Weights of a small transformer language model.
Size: 10 layers, width 128, 2 heads of 64, MLP 192 SwiGLU, 2.12M parameters.
Architecture: RMSNorm before each block, rotary positions, no biases in attention or MLP, untied embeddings.
Training: a variant of SOAP for these matrices, 4233 steps.
Each number is 500 + 25 x the weight over its row's rms, rounded and kept within 0 to 999. Layers, rows and columns count from 0. Numbers have three digits each. The size before them is the row's rms in percent of the matrix's.

# up: layer 7 MLP up, 192x128, rms 0.187, rows 133-191, columns 64-127
# down: layer 7 MLP down (transposed), 192x128, rms 0.18, rows 133-191, columns 64-127
# gate: layer 7 MLP gate, 192x128, rms 0.191, rows 134-191, columns 64-127
up133 091:511516482487478480501516525511522461495510529490466526485549518472468470514513506454503514516559494505502546479555493512499484512467491485512534466467437494535460491542504486462468480483476468
down133 094:477539576469488499481522490527505499479531483465508465545474490462493507474453516543510493505519478507532495546516520488513515469518505475461493526516516503447501445498523543490485470463543486
gate134 091:495507520473462472495492458529478484508493511523510494525486486474492520538539505507511469457511456431505513510493481472484498519485476461557524525489477494445482510527491505500528454536524532
up134 092:516483517502488541535501477514466482509475491496506468501512469470445498513432472512492483519491461505477481538520501498515469519491482474520478530496474460487504581542516538479468497473508498
down134 098:501543502475490491517499513513471491520521496533494484510472496522465470518488499515497528506536437510510491544491479458466530482521504462511485534468501511532487506540426545467483499503544506
gate135 105:549481470537517492500504512500489530529461512501502488501496495492469510553485506497520518476470488505488483512498524526480553481457466527479507524531492499492539502503504569542494455528466530
up135 100:473506546495491520480513531507490478470474527499542503489453450500485491451526533521487510519533512508499468474500487457487513526520514502455484560535483503492468499495521496554467468508489485
down135 106:509534522500455556486547472502491444491455513469482474491503535453501509481465515505482506527533477515486491481494472483507523531504519485477533495496472474547486493479496540510473481504521485
gate136 109:500486495505446502529497485507467521509498457472493496516506468463524477548542431443473503479506477509466514506539528507504512533492494481482510508480496479501540475499490508479492477512513468
up136 106:485490503470508494522527467505497498482524494504516500491455478473514512517513496514516508476464463500515574543500522473507517454487481470499486492470518459464508520466513471535502480495498512
down136 109:482505455442463495482470525500491585516470469526478533482466508521519499517517504509496529519486500495525531504552466492499511510467464490494494507496521475487509498515490493454509495500499532
gate137 090:483511529508525457489478453488477511495543477491487510510469480523547481530480520491535519499525511492475525531533463492540455489483448509491529495473523481487518556512477526495509505445476517
up137 102:486511510505510467479509450489456487499541506512492447502530479501532463496466463508484494476521464504527477501504518513563502514485487503462479527462492507484522541495526499491518540497476515
down137 092:528527507461494456480442539528468518479484461494501484502515519489501462523474511517490488461482502488482503542515502499464507475545522517474483482505475517525492489510520524487517491467453487
gate138 108:500526454528488504502494522497493532499523485485489508498520503490481514530481495495492489455505540494498481501532518435487514531526489514552453488475516515473542479519493541475534482534472480
up138 099:551490527477497490478530513513512505497515510505529516538504499532501537505512522478507537510512487518478483565540495496490506415518474500502496476532537506490488511521496483542523498486507502
down138 102:564498492482515495509555498474484492541514525534510489502511497464520527494474498473523505509531508527532468505540519529517479434506524482499505507501533519461494506479506497531521491442492514
gate139 097:495468468502493508488511509512531502508475503483465485502496501482470482492467521523505524496490474512480525509517487485484469542517533482507524451519511541489491487525522485504500511541525495
up139 087:493517474525461502482540524516487511504499466478500495483513517500496509500473460478516464473506511481498481456470483468514488515534493472531512486470488476534517472477496519509500508464492530
down139 093:500459493487500526501477559484500486499461527495489526495497471496500511513491472470507505509500482474543522470488528477480529532470501487506514512479538510489530490534506505542508509459516514
gate140 113:491525487486511486545504514503517510453485465505530497476520504542509474481472498467477528480514483481515502494444534505466457514507485522479524490500560503461496490490474495492491500529558559
up140 116:513509486464488551475540519520494499487526552503536501516486513478538468517483515514473483490488482449522491524495527501480464519512513531502500496476486483494527508494524516481508523515458509
down140 112:545487470559511524519474501465521478533495477502498488515517487519493505491510453432533534511528498486516472488484495511491497460495490445505497502540548543477505479523482478531509493487570507
gate141 110:471490490532515502508488454502522457468456494492461524531524456530501480511459524514496514437498501517517488488477510483516488542502534499488534506538478496508500515509502492475544468446518500
up141 110:487513507476500495529440441535499519494501513488475524476499485518510495497476531534496527482512521497437525503469502518520483527503449509499454459510453491517491511495519529479520488497494474
down141 108:467471480510489528529460493456480511500509494541499511488511459470505498516513550509508537522513472493503527493459458471457507539487496479511518496515539551469478528463445503468482483503491472
gate142 106:479451484495505488558498489499539564500514446535497546493498507495558518534505535521495533544476508502467476507511514517485478486482495497529488499513492547471501517539488469507529497481485473
up142 103:520489544517493511479470498509524477465487493502535534522503490495502514475493457455532516551503479503479479473511525552452520444526497493473538502501474475495528489463474538528475477484483504
down142 102:532527499461512492516519447524517496469497511506465509529497542471518537482515497522512521531482497518501507498499503495496506522520449565523494529580489475494496484510500479477483466457491471
gate143 104:560466458509474480545526542529533498539521465532498486517513513540451486492518516458457544501535460491481472524508492509491512522476509524434493521514494508441517513517550503486469472527499520
up143 104:500460491480492493492534545523466530522481490516540507507503487487468476526488479493492434516478498510512487530479446510525541439526475488528459481514479471493499522495517496502531524505472467
down143 102:491526499525491504476494475535526486464514493493519511521539450518503502473506523467520500469520549476430522468520522487463533510519501498487511469496523532525518488515462502517488506523555493
gate144 104:494491480485525499504476507483484509531506484502495536500505465484496492500569512510499508470466486477503526486474496493531440442503447478489489503473506463447506482498534479534499491529496526
up144 108:511554491475478510464508500531526492466469492472458514500540509507520437515487530497433525497536536511498502490469504520453496511511528495449524503499474514478487478522545488482502493462515490
down144 105:470463524508505557474452513496516526526504496492490453472490487501534524514493552504505512542547536508500507526490512486511460493515495536490524490489526518519518488483497493538501488569472513
gate145 107:517497520490495547515493514495486505494488472518496515481488505517503508556503490468482529514517536495518460530470509457534477512449512455483490463445512504509527480460524489475487505557527553
up145 099:473521464493515534516498525475516485469475499471432502484512474476544500519507479502515496519478503500478474514526487526508443472508481515495502461539503494480489484464525517493485501494483512
down145 102:515514525459522558524482481488494509490489515482512535508471534527504495535478461475482493497536472500503504469475499440501467503481498498456498509481494453498466521482553474514488475537565532
gate146 097:513467499509486532467508486501466502508485463501494511495530488494476474575507539476507557479491477488526515489461480510518467461496516485504497504519523513461528465491500485461453509497495496
up146 099:540540535520496490529537475510495530508497497491460461546530466515498515485493510531521490496461530534436490520462510488541546484509477484474522449499528528508467500489526505480493543497518471
down146 091:521450499519482515467493482554508482501501535497498508522510535522499503477535502493509539524483509518445505503492488501484496544502529551522497452502533500508492473504532511498465547463472514
gate147 101:477463497508427520548488470486480509551464452464527489531518498526510521496450550500481531480475519504512483504523514497483547483508505502475498484482527526537517517494503485490507489497462506
up147 104:529505525495560511479507507511462474485529522537479474525509511487507496486486485514533556527535484516458517529503526503483513500464505477495485520529479538501472470536516498423498486542460476
down147 101:476488483449533528468527450484516477477509531523493529468470503468477520517465507522530462496502488568484474537516505500565511492456485493535497481473461542460464502471551493461480497471518490
gate148 103:494474498505507507484508524497534506531544478523505462571497477477495452541500536494520444487519495447473478515501500476536477525500525476483510553494454539488471526507517502518478509465492517
up148 093:475487516504465481504541501461498507497487486511533534476538454486575531512492503565481490487479476505515530491515534524502547475506519465521487453485477545488476516506494501513486460533496432
down148 096:519483522531481549493475528510560503475499490535499459461518457505455506529469531486484471479566525514491472514496484468491508491516520517479473513491507511509518478513533496494509511480534484
gate149 088:501552522491494487461504498489507489522493537479477477492507501469443519510507499519529490479479495518488477490506481527510495589506481502535524550470515445532540506498473536499464541497568519
up149 094:492512483440487485490520500499502550506497517468535519488489475489501481491502494477506485504456472493487481516484501464513540477474535465471506495493554531499513493486529488504504543519499505
down149 096:483485496509524496504514517524512570495502563502499493527513534471498486519478526515502487529498506503476514525495491467486480505543476463474509505467528497504509469519501513489445471509473508
gate150 111:488445478451470510486503488477536487461534482467481493455496464517493492461503516479515510505481470528516530505508495493473564458519487485508517464469515549497580480500500521515515553510484500
up150 116:519532477484487559516490513503533517487541492545507518501524482440568480485487507500464473507506508468513550490525490505488484490516484505480473477503456511524489478517514505503500490446537493
down150 111:499536514532545469494527474503517512499502480502513490517546515487507506515457521540470576463496464510516485510527509477510457508476528479505481493496497507445547513463520487450532490439489450
gate151 105:510480454516488550497524525455481515486507517530491496492483474565478503501528469514509459517514444516483485543505503473497477478465471508507485549544497517511497474500524461505484510526458505
up151 100:503539482495511516521491490507459554529486510537475501465485450510495475515497445505469506567518457448530510518457477497499479491469480484464500520469474476531512467487516478506540505509480494
down151 105:510475458462474498497524509530506520492497558451496493564489501491503524459512538476496518447501479508507519504517492523506508492513455518460471547462504493519484471495492535477493504510482498
gate152 098:507494467500454525507504489492477475473498495480499471468503492491517446495493540487506541493486484526524529487522442461530485478521507498504528482532515492490544467521490445550500502531501510
up152 101:531515541502498490478520501477486495503464478502505464466504527485542528493503504505501462476487531486444528467526467465481472452512500557527464435469443489469494476497498532515506526513508463
down152 099:527457529527473460459494462484491465490482527474494485518467525490501467488503499486527521507500508525456542508506501510505484541463490524517498514518489496447526494509526482477484536516482451
gate153 100:513494531506513495497484520490514490508518503502493536537511490500507521490562487498503506532487488499460456532502490488444518512453480543503495518543491554545527501510476523505508494485528555
up153 093:501542526519519497522504475488527476511512547520510473503522553489538465484464512516520500515517505496483466506459473479478525537468534536462502511478497537516496499437472502481511477519486461
down153 100:518534508539521495498533509561523469506500499485433478487534519454538482487494495506504494521474469518510483497503489488472506499515505514443472498491489533485520507535474501467504495508524492
gate154 104:444448478484461492531525476495482507492519519479491463524487525472462474499481503488536529489526494527527502523475492493527514474507493474475482527491507497526465511493476514554453535504526513
up154 104:509519507487563517500474451500480468544523478478473502482495549477539519467481516507475516489493481495481523495493529475516499504528507499533508522498480489507478479518528500498552511476553486
down154 105:474504465494510495515494500525494509515479471528464524496532479540489485545510472510494519553494496502508485537512530522497548494512492498508536499501495492507485458546531491496495470557515513
gate155 092:499538546500494500465497524524550475528525480548437525497482514468530480512510545492549499477450487513496511555480500502516509455490459503491476534458516483510496474528524465529519483494476489
up155 091:491504490484515458512502505528505468526517514551524482495524491521529494489453522496515527510521488480548548512451528438516516463470500517495474486492497507464503525510521516519473513498477523
down155 090:474526508436479491498497484514479502489500543463457483531497484505425492525553482511495520507515494501493522505524515508474501525550515472467539523494484503544496491488509546473543472490524520
gate156 096:500492522488484513492511502507502537492473507515520486485507485511468580530465466452469524507496495471496539499523503511482451492507532485493489536504480524510489511471523479475521462493525507
up156 095:514538470523506464507508520537474515499558503495492509511531495529481529459513512484498518459465502574499455503527503492497494485512471509487479526496537477498523484439490461509485530535456516
down156 101:520536499475510469464508505497491525461529517514487537526541511481507494525504506544484528491489497544504496525490521488458455508492552520512484468519508501509525465432504522493518505492483510
gate157 099:517540493430484503545526468515505545467499492526467505537500512492484505485507444515454502434507469487518522524513515500531484521534517494535464491482459533498508508533468513493506478494472510
up157 104:552489503503501490523483541538515485478506493524486511512514512472509511488477524543535450515485504490514497474482472565514538457514509480522492461508558532502516510502492505553524460484496506
down157 097:531528504524568503534533484496479480514512511492484512461522538495530492444483484544513470455526502510514483511476540504493496510500479531514504515449518496473523511473503469473479538485466480
gate158 100:495492519515495475466454510501490466501516547452480512478526543513485492469457543447471549506507481491498522491518484494488461496490459500483497491476513508490501559490495522458500505461492492
up158 098:480527515496540466486520526511492480509541518506530479491483485502570512469515537515490510511528509489534457501531467483465526513464497533519559494465525468491525493543543511488501518500495485
down158 103:463503495519480521516490510499519473468488488485493498454471520480499498500520529512482514452499504507450519520493499520533508507528545506539497536504483488485488481477493500492452525505420498
gate159 073:470496513456486503542473457515500484463513526518456451524528461466458479506509483483529513464520429507525509490506487474466496492532473477478504501445473489521549468510518500480491532495489493
up159 104:519459491497512518520521529455504512541538496517464494493506501548492521534504459487493517465524503531482453497526474465492497478532504510478503481547499516507550494516473509528520488503539484
down159 106:480483488457486471503461495532517535486511506487508517532526467513493488532472479507474531476527465471486459510515485480485515487514460544497456493482508516562542481534472472478467502507514521
gate160 094:456520493495509478471540503498479511502470516471491455504496500491497451486499485514467518511521516476503491515502530495525510464501544466530529504532520517499563556502487527467466500486503477
up160 088:488498521535521536541493491490526488507518492506499489494522499480463525543448516489490519488537486514525503482543521456502507492523465483525549490502549475502452524556505517493530470505496503
down160 097:527520502515525482441481486523513492499500494504533527501477475503492505495463480472505506509534533489493532471477526500508512477501498481523562493490470442471515503470522540521493472451522509
gate161 111:523467517477508488537479479498464543492489545472533502532488494505506482523482466512502499519488459508475481498499523518499458504499458496498513495480505492493523529509459527485508461499463517
up161 104:475496476506480521500488542512522488564505495522526493474452516500475475448512533532511530520499444513505494490493451484533527485472507466528532483502507474504500466520522497528489505511479493
down161 107:496487505543505508499490465502513482514508503525509497471468511523486497469489491474517520530558480494488506504463520500469553597486509505501524540506518512501524477480436505544506490511544528
gate162 113:524480494447511477533490504472459523475506542528482460477471487452503469521527556483519494494499490491483525475526494494503517476491548498487505468453540527454503486484518461477457484526521514
up162 109:492488524513516546508484529448510504485491504485462472472465503500492521481500499487488515516481501534501508485522549525516503494544483437475503527479510484477479493483493503498522503495500447
down162 101:512508485519480460460504520450491436528521523521479482515512478501493493512531475469496493514492513491457520519514488514515505490462525494486478501527501519530468533480500519509454498450550519
gate163 112:476487488475517471510461462434467464529473508506486499489486464500498493517499458513468496495510523452519472503487470521519460513444497514530502531467548482461477475529463534526493535483493489
up163 107:528517516540486469531552498505510572493480523489519495498512509516507498457532504519455517503500509481498535512477518479466510521533487456465464486499470496481533520524492501521503512495539448
down163 106:499486511524503515496494459492495501449489469509479525456499480463551475473484511475504492518566508519484551482466511503518502526516543546511462525485521456523519492516509474542500454526496514
gate164 109:499469488505469507516494486517512510529501508498477499530475458476510504512518474501524520538540477463475508484500517482489510527462523490479520493528464544477510471477466506490523492485448497
up164 096:483521537471494509499521498558464480501476481521525502499494505531479514507505462506476510477469499516455513495509469468524467489475498486539534482449503487482503509505530476539490520508530478
down164 104:514505510514481480506566487538528507495522451514521527502509528517503520477477550494488502495470547532539465530514515451492483462511488527520509506452534489496496484505479459487500503509541504
gate165 096:481489492469485484516537519473472480511514508462459508491503467502496499510500466477506520511543461502489476538469502478509484515451515534514498506519506514479502476498488514449492475514519526
up165 105:488460489521546517496448482513506505524453534477533498483534481492518485507486486489542522492497484525485509525532507494486458521492503537498526534507550476526525458519468516507535501493482497
down165 102:459510536462550530507458458543518513485480569464526509487506489519495489490476516491508476469489465471493464479505531494523481482495511487488495522453500479509495543472500511516526497498481539
gate166 122:474463530519456506460500466499455499518538543463547512555523499515545496485487530496499504523476485482493474494485498491503490506540517540499489474518530477455489518500534491490513475494509435
up166 106:480495507510510505476513494476519505447496578532517484512449468477504514477511488501512465535485515473545500490489496523491506522464490490486496526500465515527496509535470496517514494519499546
down166 104:538508455480509529550466505545502508519496468501521566505477462528447514477507508483528532480526472537486478492498483468500496500498487510541458524483505464529482482473499524529480480481525497
gate167 090:480525507491531495508518462500486486503483534511506456516547482526449509522501511528518487498490436509558453464510466517495541546505486522475455501494478542548482480484486500483514497471511466
up167 095:514494494523550516500527479459521501492456506470553522530511496476538485440504479498479501489464507443517513512493501466508489471494489517499515522498522501541452486524482516477490529523492443
down167 102:473521550558438479512490473528521475502490494502554472464488492455531462500495481518518455529467509527514525480455515487485515483535530464508503532488489490508456511540475489509507494502507479
gate168 101:539469479479472504470454510540474473503519460496470526509531496495491492509530501480489529472557507486508442567501490515533451487527522495528528473510537514482498489524521492490476480462487490
up168 103:524529456490541489463483518528451500520524511531503478449490475479527473498502539468552499499576514500475499544466514484499491543524517493467480509528504492492483533468496481537489528534504478
down168 104:483509471510482542527495497528533494523493440547499546518500476474486530522486485502498495482536525452509525488552512487497519488463519462512491528506488463533487500514497492530504487517481501
gate169 093:525516519538480512539489495530527511523565546505491458500508510490500469525496479512457518525513471477526526501484521493508505483545524516515472490533489521527541501485535494492465476452457507
up169 096:526521480496530550485495478501522517459496504516513455504510491491454485457497465488519524516466478509511467476478497472479459471516468480502501502510528490474506518481519487482518524510462490
down169 103:520494500472513539501450483543520494524494461530523466528507541489495518507497468516489508543551504525528499475479540458470491499475500511529523524455500495500485481491503486492511535505533485
gate170 108:511449494490489520492484514464453431532476482482519489460508462471481575535507489523515561483531470523514526513525449478487488509479442514499508497519516521490524485506523507515537527510532505
up170 105:497533462486462491510545507495495499531459521544515461515488502487491509523448489477487484477491501524435441481525477501544520515520538509529479484488460476465475508463476465491486484522529519
down170 105:475485552505444521512511517488511518496459496503516481470530473513501494476509519497519487502486484519503513488503507512511513526509518523484523555472520465479472524528501466474522474539523488
gate171 107:520523476525465503460494436513467540546503487519482509492511482486491491495520514516508509492538484465490491419454482490503491479480529476532488491484482483505548528491502475465499470532528537
up171 100:482487490511504461538491440499495516504509491499467511523483508482545528489544525521482530512547523523520505542494472502500471528508512510507528528513493483499479507493462559514532489540495509
down171 098:524511480508474518485475508523500544471534508503455448520508510469469543528506474484484482515489521473527528492478496519530491475495460494532494506501504510488492483462500471483455443490494535
gate172 093:487475462460459524549536476474522479565511529500534525540499498482505525529484451479538518443504532489462532477486486512520515508491493517499512491560525507509514495451487508539529492508530490
up172 098:499480536462478502488482518493516466498487491505492485479475511478477483483479529516469474531448525500522463538538536506441497480505508498482515494494516504494459502522536503474520544518465462
down172 098:468499511481526483507481472496474503465497558548457542485450480511513486499492522493502480494537557515546460526517520525505479516511489532496528496478499520508491486546465464504486505506494494
gate173 087:495480499469515482541499470526513511529472459514498503488476508459494518517507447479535517469522480463531501500503497444534496463473504528465503493494498541525480501471464507527473491484517475
up173 095:479478468505503495535526484536495471505457512521522460505515538516500521504506506479509523478505492498398490523508467523492489531496496561481492497510523521527451495484502484525553520512546485
down173 086:498492525458528500523488524476502512483517483505512462518479471524518462526473474508488530496512445480490484486464524515465510482486508465450517484500457508521484497474525527460499519527525506
gate174 094:470496483478486522519512532498503484499521477456492495506514481510500528498475508476543497510456475502479506496533460486496512521514470499447530553510493487478529482497490517496490529423518479
up174 101:529529508479499494516544499505472483472517519507566480498525449478506519476543536521501488526507530511497467426544485491473491470532526506503520543473510460507506516493517492501483572499501494
down174 100:472510516504527487514494540508515509464487468466524469492576469500533509516521505508493521493525498496531514493491510486497547488489534476520545517461513540523464459432518503545507538489490476
gate175 111:536469526494522459530482484505515546507489452496535527505545484513483456489500500500449494526529502496537471477525507499488537500520495512536484538534495540508519460479491501491490491550529464
up175 100:486519517495483528499529527502519522483496480491538480488505451480481505504478526512464495502487475541490498531526488484494511509533536545538548492486512504484529502460476513501497540491494522
down175 103:530490496439537481510521521492473516440541518508528489539523519466490489483500457507489466502519508508495498503490527468494497508520475518490510516497513529476489496483483521511465498487534513
gate176 104:498518510535479502488457470539484469512513500497521452466563479444487505532491482499520472497497446513508509487480466484510533516500489468537506466533493538529482541535453519500519502512493461
up176 096:513503471494493513479528521490501488481499492509486521565468463516486519500536490511549480505509493534493490498486490496501491453475508554494489493492504478525534513458507443487464480512499470
down176 101:524515502549450493480488501483487481536528540466490519532491481496484509529528495472541506482509515509506517507457464509455524500478527502499529497506514526491506527465508527525472523472511461
gate177 110:536486476531502481468502537474440482512550528534531498498487488503521497497513488472520539511536511459456530502517486492501490449500435516484501505473494523508514496508489501469466507509494496
up177 106:507478445506509563526512475481457517481498478486562511520471509490493477496470483512510521542461499537464483504513497485501525521504506514518518486512517491492506500469523456538515517529485454
down177 106:506494518526485440485484479489529516464488502492481497503495507533475547539537538526469499552477470552494476493486528498522500564509523504478463530485505476488447513512535473495467479439475493
gate178 111:520449491518507499454447536509483479510491489544504508474509497550495483509488527491515532510503477517491448475451479466498530529496534500512464548501498530496501477505499510485517509458489425
up178 110:467505532494468510491465483527538503520517485479499515531579516516582452479510543463442467465516510492519503489464483458459504500530524510482495500484524490503494494474494488457495492502487549
down178 110:493497545528516471486494485521485480517483486457476511491469504459495548529458500458516515455484498496509519538520532523513464476525492529469481494540445522491541513443525556503475482490455497
gate179 090:496466516548571493520506458498495465498510497493488493506512523489531465539495481538458495484518526551461451502473482508472504466506516500494541531504472463567544501518468463519488514522502479
up179 093:495463478510503512475477450479482530458498507500434517520531510502481525499494496508513514457540499498554509510510470474479501498450547503483499491536490499530467480568524459524480508490555514
down179 092:520519510517530515466472547490499479515489451500528474504504509499493478493479491491465517504472467482499496496476506511478504493469525517542492511497526506508570547514479504509525513514542511
gate180 110:520515485481498496486442488486463541498480491520513530499491460494486531530470447522468482476540482465534475523489489531506500511515509468523511516482497496534529495510505478506495455448469484
up180 105:523474510486477507498465507480548516495502521485498480515520519460517571456542518472544517534504516532542477482506526495504522442526502567501487520499510480493471473497538522483549561491527434
down180 105:496485497474484533476539442482472512508463556476504537482461458524560503492503559507513500510495491519522526476446540509474501539508545500508526473480472493515454468527478500481486490533484527
gate181 070:463492486482489429543467512501462475499509500469478482496514514509538456485556462478500512537509494487493433521491488486518488489515515516484500485468522466482507472505515524523491532476523479
up181 096:510454496463478529495497460502464446509511531533473496529509465518468502547496480492457510433543474535531494539501509499503489491495479519478485466517499514486558452503477511495482507536486517
down181 125:478476512462493467508487428498512515495512499504500508523511478506499471518508490505492515490542497521511458490509498495511525485520456538469478517483526454450550476514496514483482465511554523
gate182 092:507515468528529491470515500522463452470456465513493504529488491487463489495497512464489501512449471499520496530509505510506524507510491514532446512524521520540490495512536509474491504535474466
up182 099:506543508509471482521532476506489489502535486513477546504486502508526521507488484474458522526461463495480500507481489502515492523528529505505513493510453493483496511511504441479501535535487462
down182 092:504545513516492495535474529484503501439510528492528505514501501478493492471536557505461480458509475501475476510520500535518479481527525459514464490523533516521469513541529510479507511527440516
gate183 075:458544509462539507531484497550501527496539497480502464524475480507490487491487464492483509478493501479509501538498516490496519502484521485469506482485482461510520516496530460525485498547508504
up183 096:498481498523538497532525509497466482512497525504507541501490510438538525490532509487523522525483519476461514482525492524560493534521523509467544477509508498490458520479517510487530497482506457
down183 103:512490535559511485487500462493495510465469531517489536500504539511502479493502508483534476521491556537499522488496488503519537509479531507562498492486503483480455493477487508526481500492480488
gate184 102:485535498508459499511464524497491523514521528529505464527518484534521517497496499509463553484524501504524501507532489481466481508526536494500465502473478471546483497493509515498526470538501492
up184 102:539519486488527520503515463514510493523513519498535483522470522456520500525516483473511473507493541470446471513539538489508469481526490499555527530511466515491510494463471523451487503488479470
down184 106:486483519471549507516528452467520459479492522506506507493530492517463463526469452467522518502479469475494482516488521459487526508459517474519497482488517489516509494517491488510489545453529483
gate185 083:499513525547484492482476527506502509485484490511496496485455476499485520536492514471486483523509458521512501499504486514496491495467475476473530479539534495496559481487496513500484533505540485
up185 095:513520447538496528498504524497429497496457507495489528520475476489541482471496466524532519549523468514499466454507491477539504492477520521526494468527487501456485514461499537481471484528496494
down185 094:521503472552495480511520509474477494513477485487489550505498511480484517505496519489526522512493523563513487473453524513518504467495532478478459483528493546496485514441532510527492481503449471
gate186 084:551475544476493544525469505516476506482477497499524490481485467472481502546518506480501512476495496524483509490517465498513487494519513490520511505536492508486507491489514508473533542525465520
up186 098:527534495525449512516487536497462539536472494508534532503480487491492492503516510520526498524482547473508532495511507513480516516485533525513498491484503536465475505478514519511496520475471501
down186 102:535515496520494504478495493522498485523453531494544522502497549479508483476475504451495505537522501484478545477472472509479507507481535449520538498507493488521511515494535474511547516509497501
gate187 113:486493510526471538472503509515512507517477515491473503519540519482474483514509520502490514479544501511537511523531529538529519532531533549516500484429499496484481487506466532488485516497520497
up187 099:490516515473480521531472517523507484517491489481477501460448507562505497477489460482526535533487500498483513527476522500485484526543499542449493496508495516520512512553533489517534529540444476
down187 102:491494535522522484460505512486496499522516513514508475518507523481506533485497486498517524497506502489478488502503489456536489487461462520514518476469538527505525445473546505464493503478505473
gate188 095:512476450462500517523451487502510514479528499468477487487474502506469527504517479516467492493548525524496525474485502484515470527438524529509508477491522465464526458500449534512484508528512542
up188 096:486539492479534512478471487502500455484497510498467506512475504503485533502518511502512490509530471506497534524516539534530495515505509576472483520556540509487529504501504566516538522472531505
down188 094:464546490492459524536495534515489498489497449498528492533495455495445465509481516519477490504501473473476529491476482541477530535504534458463518510501482478475537531470518528509531464478503512
gate189 118:472491483488518545486492469478489547499519452490540500513502484510477554548484511494515484503498479458488498557500510526557503532504509467483498514505566528501521463512495481500476462482504443
up189 098:476487539500509500513455507574508538537498526525504497496488444527547469470517547489467515517521514529500528536510519515487542473528509554515528459510536511476468505487477508475512515558510515
down189 101:523534540528503548487504515522489516475509525469492497507525502507527498460547508542483525448451519564499519481507536505503478494504474478499517509517480512516521477508522516500486522458539498
gate190 090:493480509467468500488478476486502518497474496433488470546474538485501532486502509483477511510476503524509494553513492519500500521480514544503505486459521488496513478517514498477489479481510485
up190 094:526528474490454526540476516486478541477499493514448477488520457485475452442485481498537476465513461489549506515499492524481508487495526522543464492499540504498480473540475481482513511481468495
down190 090:518503510546508517504514479499484502511539544510503505516470508552500518496527480544502493500505511525522496499493506485507543512495498528508516490550493534497450503530530424483483489499506500
gate191 112:503474518514502495496464485527485492481503494501489476478503491511528504519520496494453470454520493531538519527493517511498497483483529529491543486511485492488483478534491449530469490509494498
up191 110:533458466502508458468523462517452479495531481533497456526434512498533519457506473483525503499438503502529511500504542537507494482502470520484518477511503478479482505536506529429490511491483473
down191 107:517508472483486477505506478498549490519482490523524490523513485484470528441550497493510515475501493507525423506488485494490450494498457480487440505494493496528533578496524488532518533491508495